config.yaml
num_hidden_layers: 20
hidden_size: 192
num_attention_heads: 3
num_key_value_heads: 3
head_dim: 64
intermediate_size: 768
vocab_size: 2048
hidden_act: "tanh_gelu"
norm: "rmsnorm"
norm_place: "out"
norm_eps: 1e-06
positions: "rope"
rope_theta: 2140.0
rope_fraction: 1.0
qk_norm: true
attn_scale: 0.125
bias: "qkv"
tie_word_embeddings: false
parallel_block: false
init: "normal"
init_std_qkv: 0.0622
init_std_o: 0.00983
init_std_up: 0.0622
init_std_down: 0.00983
optimizer: "adamw"
learning_rate: 0.00238
beta1: 0.95
beta2: 0.98
weight_decay: 0.17
lr_head: 0.00697
warmup_steps: 578
schedule: "cos"
final_lr_fraction: 0.0
batch_tokens: 32768
max_seq_len: 256
doc_mask: true
train_tokens: 171300000
max_steps: 5228
dataset: "wikipedia_en"
Each number is 128 + 24 x the weight over its row's rms, rounded and kept within 0 to 255. Layers, rows and columns count from 0. Numbers have three digits each. The size before them is the row's rms in percent of the matrix's.

# layer 9 MLP up, 768x192, rms 0.0861, rows 22-38, columns 0-191
094:155097111140166146118146123100112147109107142153114086122117148174127153124131117160142164123057116120141133082116153167115157136097141151166145185173113105151142112140138116123140106137161111114113125128111127125135159108106131112051149073100123124118136135112142119083138115134152125163149110135154135094117138118114163150085074140112151127105136140130132130084091109150088129159138144099099125145143128161077094086091147135112160180113173126123125124144138115118141145131098161097114129129108129135116120094156116116115129145089098132081121124138103140117149155133127080091
099:112091130145137147144149142114099148076144137120125142126114222106171158139139132118142150140120160099173114110130155092103145181120107146136138125082148122102156119146142081132119137142154168084093078138163106163155103131131106113100074128156118129130124141132114134117170123110163114089151138132110126104105121123129111141120145113176105106091145122128145102109178120133137119125160166138167096124122131166148100155108115138137120103094146134125145152112178125128157145147097130150072081133115131115132150111132102165139152145112140136136155133111152121160109116100111130183
103:140173100100121152159164118096119107112138145134147080132115115122139139183100100095111163121131124131145111143171080095163144153150139137166117174067142106133129116085113114102135151135118134116160152141094145135133142127115135143115162105136141104166145178119131105095119151130132117129120147118132136110105154121136147132137143134091122078096128144186124100130121134156120129145183148113112187139144119123157118107155127104122133117120144132138116125119166111135115120117141109130083144124082112147087134074160123115158143226148154096154114166117136134159159117132100126130
096:156136147141135121139127138136113133162155153112121134127087142203054106166137111130127133132091151089145121165150084121104122151119106148142126097150176172150141132125121153176156112115167150135110078086130141121136148134089164153133099126101088135166146100140134088135136095145125099092133176137102144088107152181137108120134133143144127090105124113162084112137136151124135118127116116086075147140158143153108125126138119137111141143084127105103111158090093135149105177119129128116149145096157142109134088116144110109105132147135134133100137117155124157138141078132122113109
104:114146151090139151143141132127162117131141121103160130150122127089147127140108085093123148156145124108136133134137177094136148134139136155185118155158151096130109115109091139089183155147147114104125110123099062128115110119115124148109108133129129147142112152113152146119132143105105127114149124104105152157120133125143116081097131109141112092085170103089098074112114173152100108151120139097145141132184135116155126074136094135134124113121104147168156148112125137108113115104130149138063100135122152103162094092108100122105129093115109118123139091155139150096149078181126159141
097:137156117156117142127134143114126139161084154156134092108101136096113127161168072133110071132148122065145130133186158138097127159126157135125123125133112119098136136131098133109180098131105152079157117119111102114123150122128157089168132104086133122077108105112128144150143130104126108123119156135124149160135143148159138169118132140157152133097148092133145117142168123131071149121140107161130105094113175153129157132098102110163099137079142120106103171121153099161129130109075085123125137131092141137117130095133142151124100143123128116167138118163149107117167168115132118157
098:130111136080123153141133124134153110127101125142178109119125098140151142121121116111137121089139107142118118134120120152114164134121147137108086134105087192181095117121103122123147181137092106128116135125130144143112145117119147154146081170139154129143161104093125146159101129150126147114135163161122128138142122167121116133165098163137133106088162116101104128148112130117064134124085162154146148167120149139127096125095141141169133116146152078074111150079150137141138157133096054121122148144151119155154123117122124126090140077120097126104100139109139187104140127160115138153
105:141149121120191165159110136099117145132138137106103108119138115143153153132160132134130122112140177125123148150164114164159151145157133150112160147171123168114108149118093137099157171135150110057147086135099125096142151123149148127093083132095107110139098119110116119147155096076136125172150160106162136153085167175117118144119131147138160116130130107155095119138100085114114148125176118134127153127119127144159126095115163158131144084120117141114082135084174132153094122122173142126091147160118126107112126080141124149133128120146125142115101133122149147159097137146098127161
104:137133079148167143116145106144097137116155104173136110122153143122126138097095129083156114116131133091129065159139127152141161124123140098145108119128114159127110110111092108140158096154131137129117116090147125144175163117133164119097137145119104142106156111127151146142146123099114163115150164086164161132139130124095148181134166112159139110131142136107072113124110154134096109140149138105127139105182126107152157124123109132125119135145116119170114139099140143126127200099167103104108163152119123085111107085112139143166183089106127132140131091155164131104148094165102109121
102:134150106143114163125175128093109146133065131136086086127077124128126124173145116120148145120138147098150139114142149119130126102122092160150104116136173125119136140138064147104179117113172088062117138108057148117107120129119112111162170120096117142111162135129098127129153114079114063155107139103131126112102129130119157112133144108157131123096146123118085095111115171157135130107129131116113145147132108115149145114094149150129147153117144133115169150125164134144126115127119114072101173107121142095142090090147126123129168125125140088135141142145158123130127173161131122128
108:142169133102088170155110128144109184130138139145145110102095167136117137129128103119118131162116125117115116137153130125107126131098160121163129139101130136120148130107132149127133139142131143147142132117111141146113142101138131112167144166108111150119126107108127070151122126156127098166165085137125127134125128132109137123132123092131117132132124088146108113094123159134102120140124133121136110116149170132120119084097163166126131119120130167168146188088133102130145165098141103133118115137138183130208087091142097150126118154121139139037155121098103138171080091140123079182
105:157177094140185137133124147137174141130142153127116157113123137118084134102142102125140128092116169126169112168138139137128112135157151166132108160108106066171129103093196140111130123133107103155133153110101127121113133147134111132127052104131134132108156164151084133119143147097114114151125140152131142113097107113117169125143100115128110138099113138123133101156139142134100151123143146154154113127098193170104086170082094102142117124133126137153147145095139132092184140129112117120122117121143141132158107151135099147121130205113105108131150165150119132122117148148125123103
094:114142086116138122117144111098139164115130147113136117155137172129105106135118127106140180111157103089154128155114168116143127141111108122114141129106140134162128117119178146119167111142139125140119132114181096098161165121134114145088099090118120137124124147125122136123119085113120125155155174151175136114123155162153157141096102102102120145135149175121134128092131124165129114166116087138119133176133139089123152146159142072161154146138122139143119094122153116103128111077122128114141150169134112116146129113184145124040112152120058138154159159144122097136150100111117105117
103:152132127120134108143111184130153091101130166123122126119158163109098086113130108051122100185132122127150104127113093138120124117123119177159131145150145113140121066145143097117137101147138144116135154113131096132169154110133148128094132109129107131145163126154147164133123110127142137148162117114132108119120130152142144167149117123148116099067128108118101100077151175132039110170142149141097090156122124140139153098113109100116139138138149131130126152125124151115141159109115139114097129125139129143107147091151155189138168164115168077127128119130138130117098092133103106149
102:132116117093201166139175135159150114140153146094139119137122135162120139125143121130166114141087161104191160112125118119145188106135110164120150134168119130150104138093105130118118149133168102071110153087134138140150075120111145160106099142141109135136134127127099122085100096076131157087137137175114124154116108100140124108139140173121127089127115112155090115125155120132117116139134077141172154157082150176141097117135135129145155123134157120087129125105101115128135128135109081124132144121165137117102108138167103144105113146121136115139135127108138148120167153125131166168
096:131096119093118170132158108120170146131128074104151100111104130131113116134125134144134122141097157095148163118112108107109140099159154173112105131173091158101144110131131112106141117110104139169119126101137124149120097116119130131138130117129146152118140101086136122085149099118134124106145130205117130199142143083145109154136130173153107119103181110127157121151139085147149109153112119099176141118112139130110133168098140151137120150134129132127130161111139170158133149139114074150101135119160054129138102117101120164130139106106114087114155139153134189113158147149119136132
100:129134146141150136125196155085154111152129124101131142134065140160104161156120079125135111172082158118151137147098099128122126141128153127129108170118157128111130121131140095118148121154124104145094132131141129125098119115132083123157173094123150142103138176108134120134133097144081116139144144086117136150136092152151091140090146102126119158112134139151102099112161156147162096121119125091187157170074124108112122110112091161163106129147114103178142108134133114163121141107126121141122124141153145147101072159118094144127116138101101094131117158102144164161141103113124157113
# layer 9 MLP down (transposed), 768x192, rms 0.0707, rows 22-38, columns 0-191
081:091120119132110130143119150112109158085108118133103149096127124071086142119113105123117165151122134113134116116147144116135159161151125084164119078138118078164118108150138113076109104085098152142103116164134115104132087141114098132126116119138135132111101117147141113147098111134124135137138124155117096155107134108095122150133189108114139059157171137104120102126099191090099107067133117116116095117167145124134127121128130152125149129095111142124130159147142175105132163110139145143131174108099151112104110157140124175138133106105098102126118097135131167087125172170119129117
094:152147102131151123125116112159135127155093145105122097155086140125095137172150174139095110165084165130122151150137120104139125134121111117088108105160119112133187114118132127122101171121106129121143119114119102148149097136091102096132087138144130117127113140147140143156145142117112135183138113079098149150114086155127109134105113115135133128149127084135115114100078161110124128155146123126137135145069173198138149121158129167163148112128142097119161147199150136120132141101162073129193100131111130128119085152134107139112123103145132106139106142127121131163146112154131154160
107:106123141120110154176095124145089122098160135118099111147149112143168147151126160078132147138105086167095138164109132182147138157151150132083130141134073095121182147154143146149128144098138090116131167161165144130111131112148139120121110116148125125100143145093125139136107148124171142113113141105096157108151135194105140116092126142132141139119146104129115145159131124113112119130147120079094142122140139131153135119138098101139132134142160108158117175054099141102127113173145135133164134119112149169125157118111137111096100104116195122143124077093144136125132122097113104131
100:142131130101110126124129129141203165142123110129157111127117112122125162123101094154129110115149137129128107087134108110105157123151134161129142136122123135104146138134169094103134081151128158138152177145099118164176137135150097126173113120138148133127147114102102154142152122168076138122153118117144136128149142092089110132082139118162151134123170139101106127172169112120124118143125097174107125156166141113151149120079103176111118102104095131123132123071144115173186086117113103080108087111104133156149131119141155101119145115128141123161140102139161105096105147143105172123
111:121091148143138162134146168177139115075177137137165126133156150173109122090120121108124141157123128125149137148094130099085099131097102130127123114142157176144087119122113116105128136113106124108144124175153131118090120181117080084126142158155144136125115138095115100104053111122117117118103114105112130127045138144139095144123112120168134135139148152146118131131154176100102128122185115123111102149122104152156093138156171133153153119152108130121132118129146126108120129139112115123073122120152110113123137101124125114155131091102115098110147190090100147123161125125129129109
103:134100144113154110103120144124120115141144121086106073153140104147111094139115165142158158108134143160097130154117146104159146117107115170156137106161130145152105123116100163142148148117129136084153101146123164132117069143133121135115128167132110135124159094160115120097137144118124150158061133148101130157114139145145107158144143184090111073166145149130091147150112142189191122107143116101109133144126148105122120124092119141103150092109091113105108108124148148124080107115130137149110140129125112107135119163176149086147122107122144136105115122133143143094157132111113109058
109:138139107130155127141140116129152137147134094143130118134111133100137137147108175168144146138130135129125102111060164171098156134078104109109134090123109099164090167131092143143121143117112123108113137133168174124127171138131134112130087171125168108161147087147169116107092123115116125111142152157151083139115157124146119097123127132129141110160117122145078105156124163108109126121113171122125097183126106149146114102127105114127127173137125092109144127161132126126076107101153120167114131126167189094104143157137131137098113132131087101150138120109106147143075108106072126112
106:142117097104115130149145138161135109122138150080174087131132090115189130114152119122137137128115089128134171136133063153144126137156143125108138110117147110161146141148097124116142096131114094145112142120097098116137173176116158170136136135132141140147083154132106129131107139105115137152142141125123133134115091065133123121108146093133127112111086128158145051093124126135146096129185111139143128126093137121135117113159161110145165096141189143150136155156131103174126114149142131053152144113162104135139113107128124166157128120105100119165149097142109131143123102110119086142
114:135112137126089124107115097123116167107134122121123104095157131145120105166128081146116132147100114090140101121134159117107142131146088153163102100104164081098130107114128135099124161110130141150147146095119119148114111118168091110151138099134122053188105159126137152105107116101117111116134113139104153105135141132079165116112131114112143122137150143155135137110146156139122159115154082164077112127105159170143139140109123153129156126103143097127124151157146148116143134163108148129152138128150123150139087134084122150090138118114118077036117144137151163145130190119115119110
113:140134156099140152101142071087114109082132122145105119171129097139104114136141136155125139115120121124176086142144087154140131152149113095111133164134134112115129121106076108126118147123116160104134124123134155137169115102157117121158146158159177139140168086114155173122138106105133152123132107136119115133113104109158123152163134111169149120120135103149120134135103173179133134098143148129096146090159132146138158127125109182107156157125161160108142090123056129136074149152128152157131134068092119133110102136160138134125128133143147122135168143131157104187132122151167122102
100:097116161109176160122142099096116138132126165139153127170153113148137136100103144145111121153133134200158182123122148136160134146138081058186146110118094144114142129160135102134106129163122129095131198117123110113129148162139111151133154121105089124140164112104119146150126134144138142111160136104104144098120114109101135145104121115090112116133130192093155135113170125093155135121101174145146124143104125145079123120107148101118137124122096095119092141110135138094122117125143119079128158147145117105114121140155127128133166130137107159156107112145105148102199134113111147117
101:107109143143146135132083117143154165178144169140139131097131140131131132099121157118131142155144107150132109118123125100132110134121125119121139101170115156107135096155110124101099115132113117097110143130131125115119120150114122065152157160126122176120119169129118164136117126135134096126099150147115131107112056127128111119131113133114146144164142113153127117154150108143150133120146127196130101098116111103115098075088067089173111141134129126160136101165147121112135087128142107095130121138161151176130148135093132161144118137103118230131148129118151151068120177135118128146
089:133147110164102133114154159218124136139120112148131116111118147101083154104135122123142136144179139176145093127132145138121162147141161156155121146159123131151134131109098139090114116101123122129089139140110087127101120119106111137149146122121128161132130082125134112153104095139097069084119147140146146091111056147130066100096128146118101106100139119171123125132127107164120122090142095168099131110145074117136122119091156145112136099134135150140143138116138138103135128085137115086153160113170083128118108138103118134160102113104092169089105140154123132141115127114113107135
115:126133131107147131121152103108109159117130122178129103162145066138118148152126116104133100126122116087133153119128145144128173128115065149113129106081083105120125111072108119181128169140111112118116097116128118103089105110134143145144154137085109124156157080103166147126134147137162170100135121160147119102091165118113125135156139097132092137132142196141127145120113085135126113107091140079116113138151134143097140149112145137088099151123127115078132137126111089102110153147118155139126110101084122155107096152128100126118102110107160059128128150129149146122100117116129127090
114:136108094114116122112171131107116117171159081088100141117142136151111118156155109135149162094086175101164156129135124088139196131142111175133126152110129143126107154149090111150131126156095131158143112161114084083118121135163109099099102134098166097106116142134120114125123155130132146115154114114107141134098152094111133117140138121112096119102108135159138123150143143173150137081114149104138119093129117165100110106126071122131126114164135138095108085096124117081141115098155150157134122133139134107122112170106126130128071099175128065094139131119114141153090107123121138147
092:104147082116153143110088132200122138122087144184137126144092143166131125166141136141135134125131130132104135111136153127132095136149142076119115115115105091131141146131159142118106152138117086152118151125136150121128116132100120096170144164146153161093103109122119108170102150129148104091114112142127139125165099132084156084104095148118096135144103091105105163092139091124094180147152174155125131121144120129128118117112071100108104144116132100086179140102146134103108138131160147126139097157143157125137161117126156128090136125110158166091098120138122107108074101124107107138
089:152147149145124111121095140129053149116129134108151128153129112182154137096098150144081139060156106100123118137143146105111108150140105133120154168119099107116166109120148105125128154083129109140139144125109136134103150156110160095173147127105156109166086099136148126116124128104148113128132101146133128106150116168123114103180118129087119091156120135114149123135102152148156126147063122131165129107129169137133109093167159109141158110126109156136096093119121114104110159144094143171134131091126083142156138156135154109170145128133188151134167123162145140098135111110124121146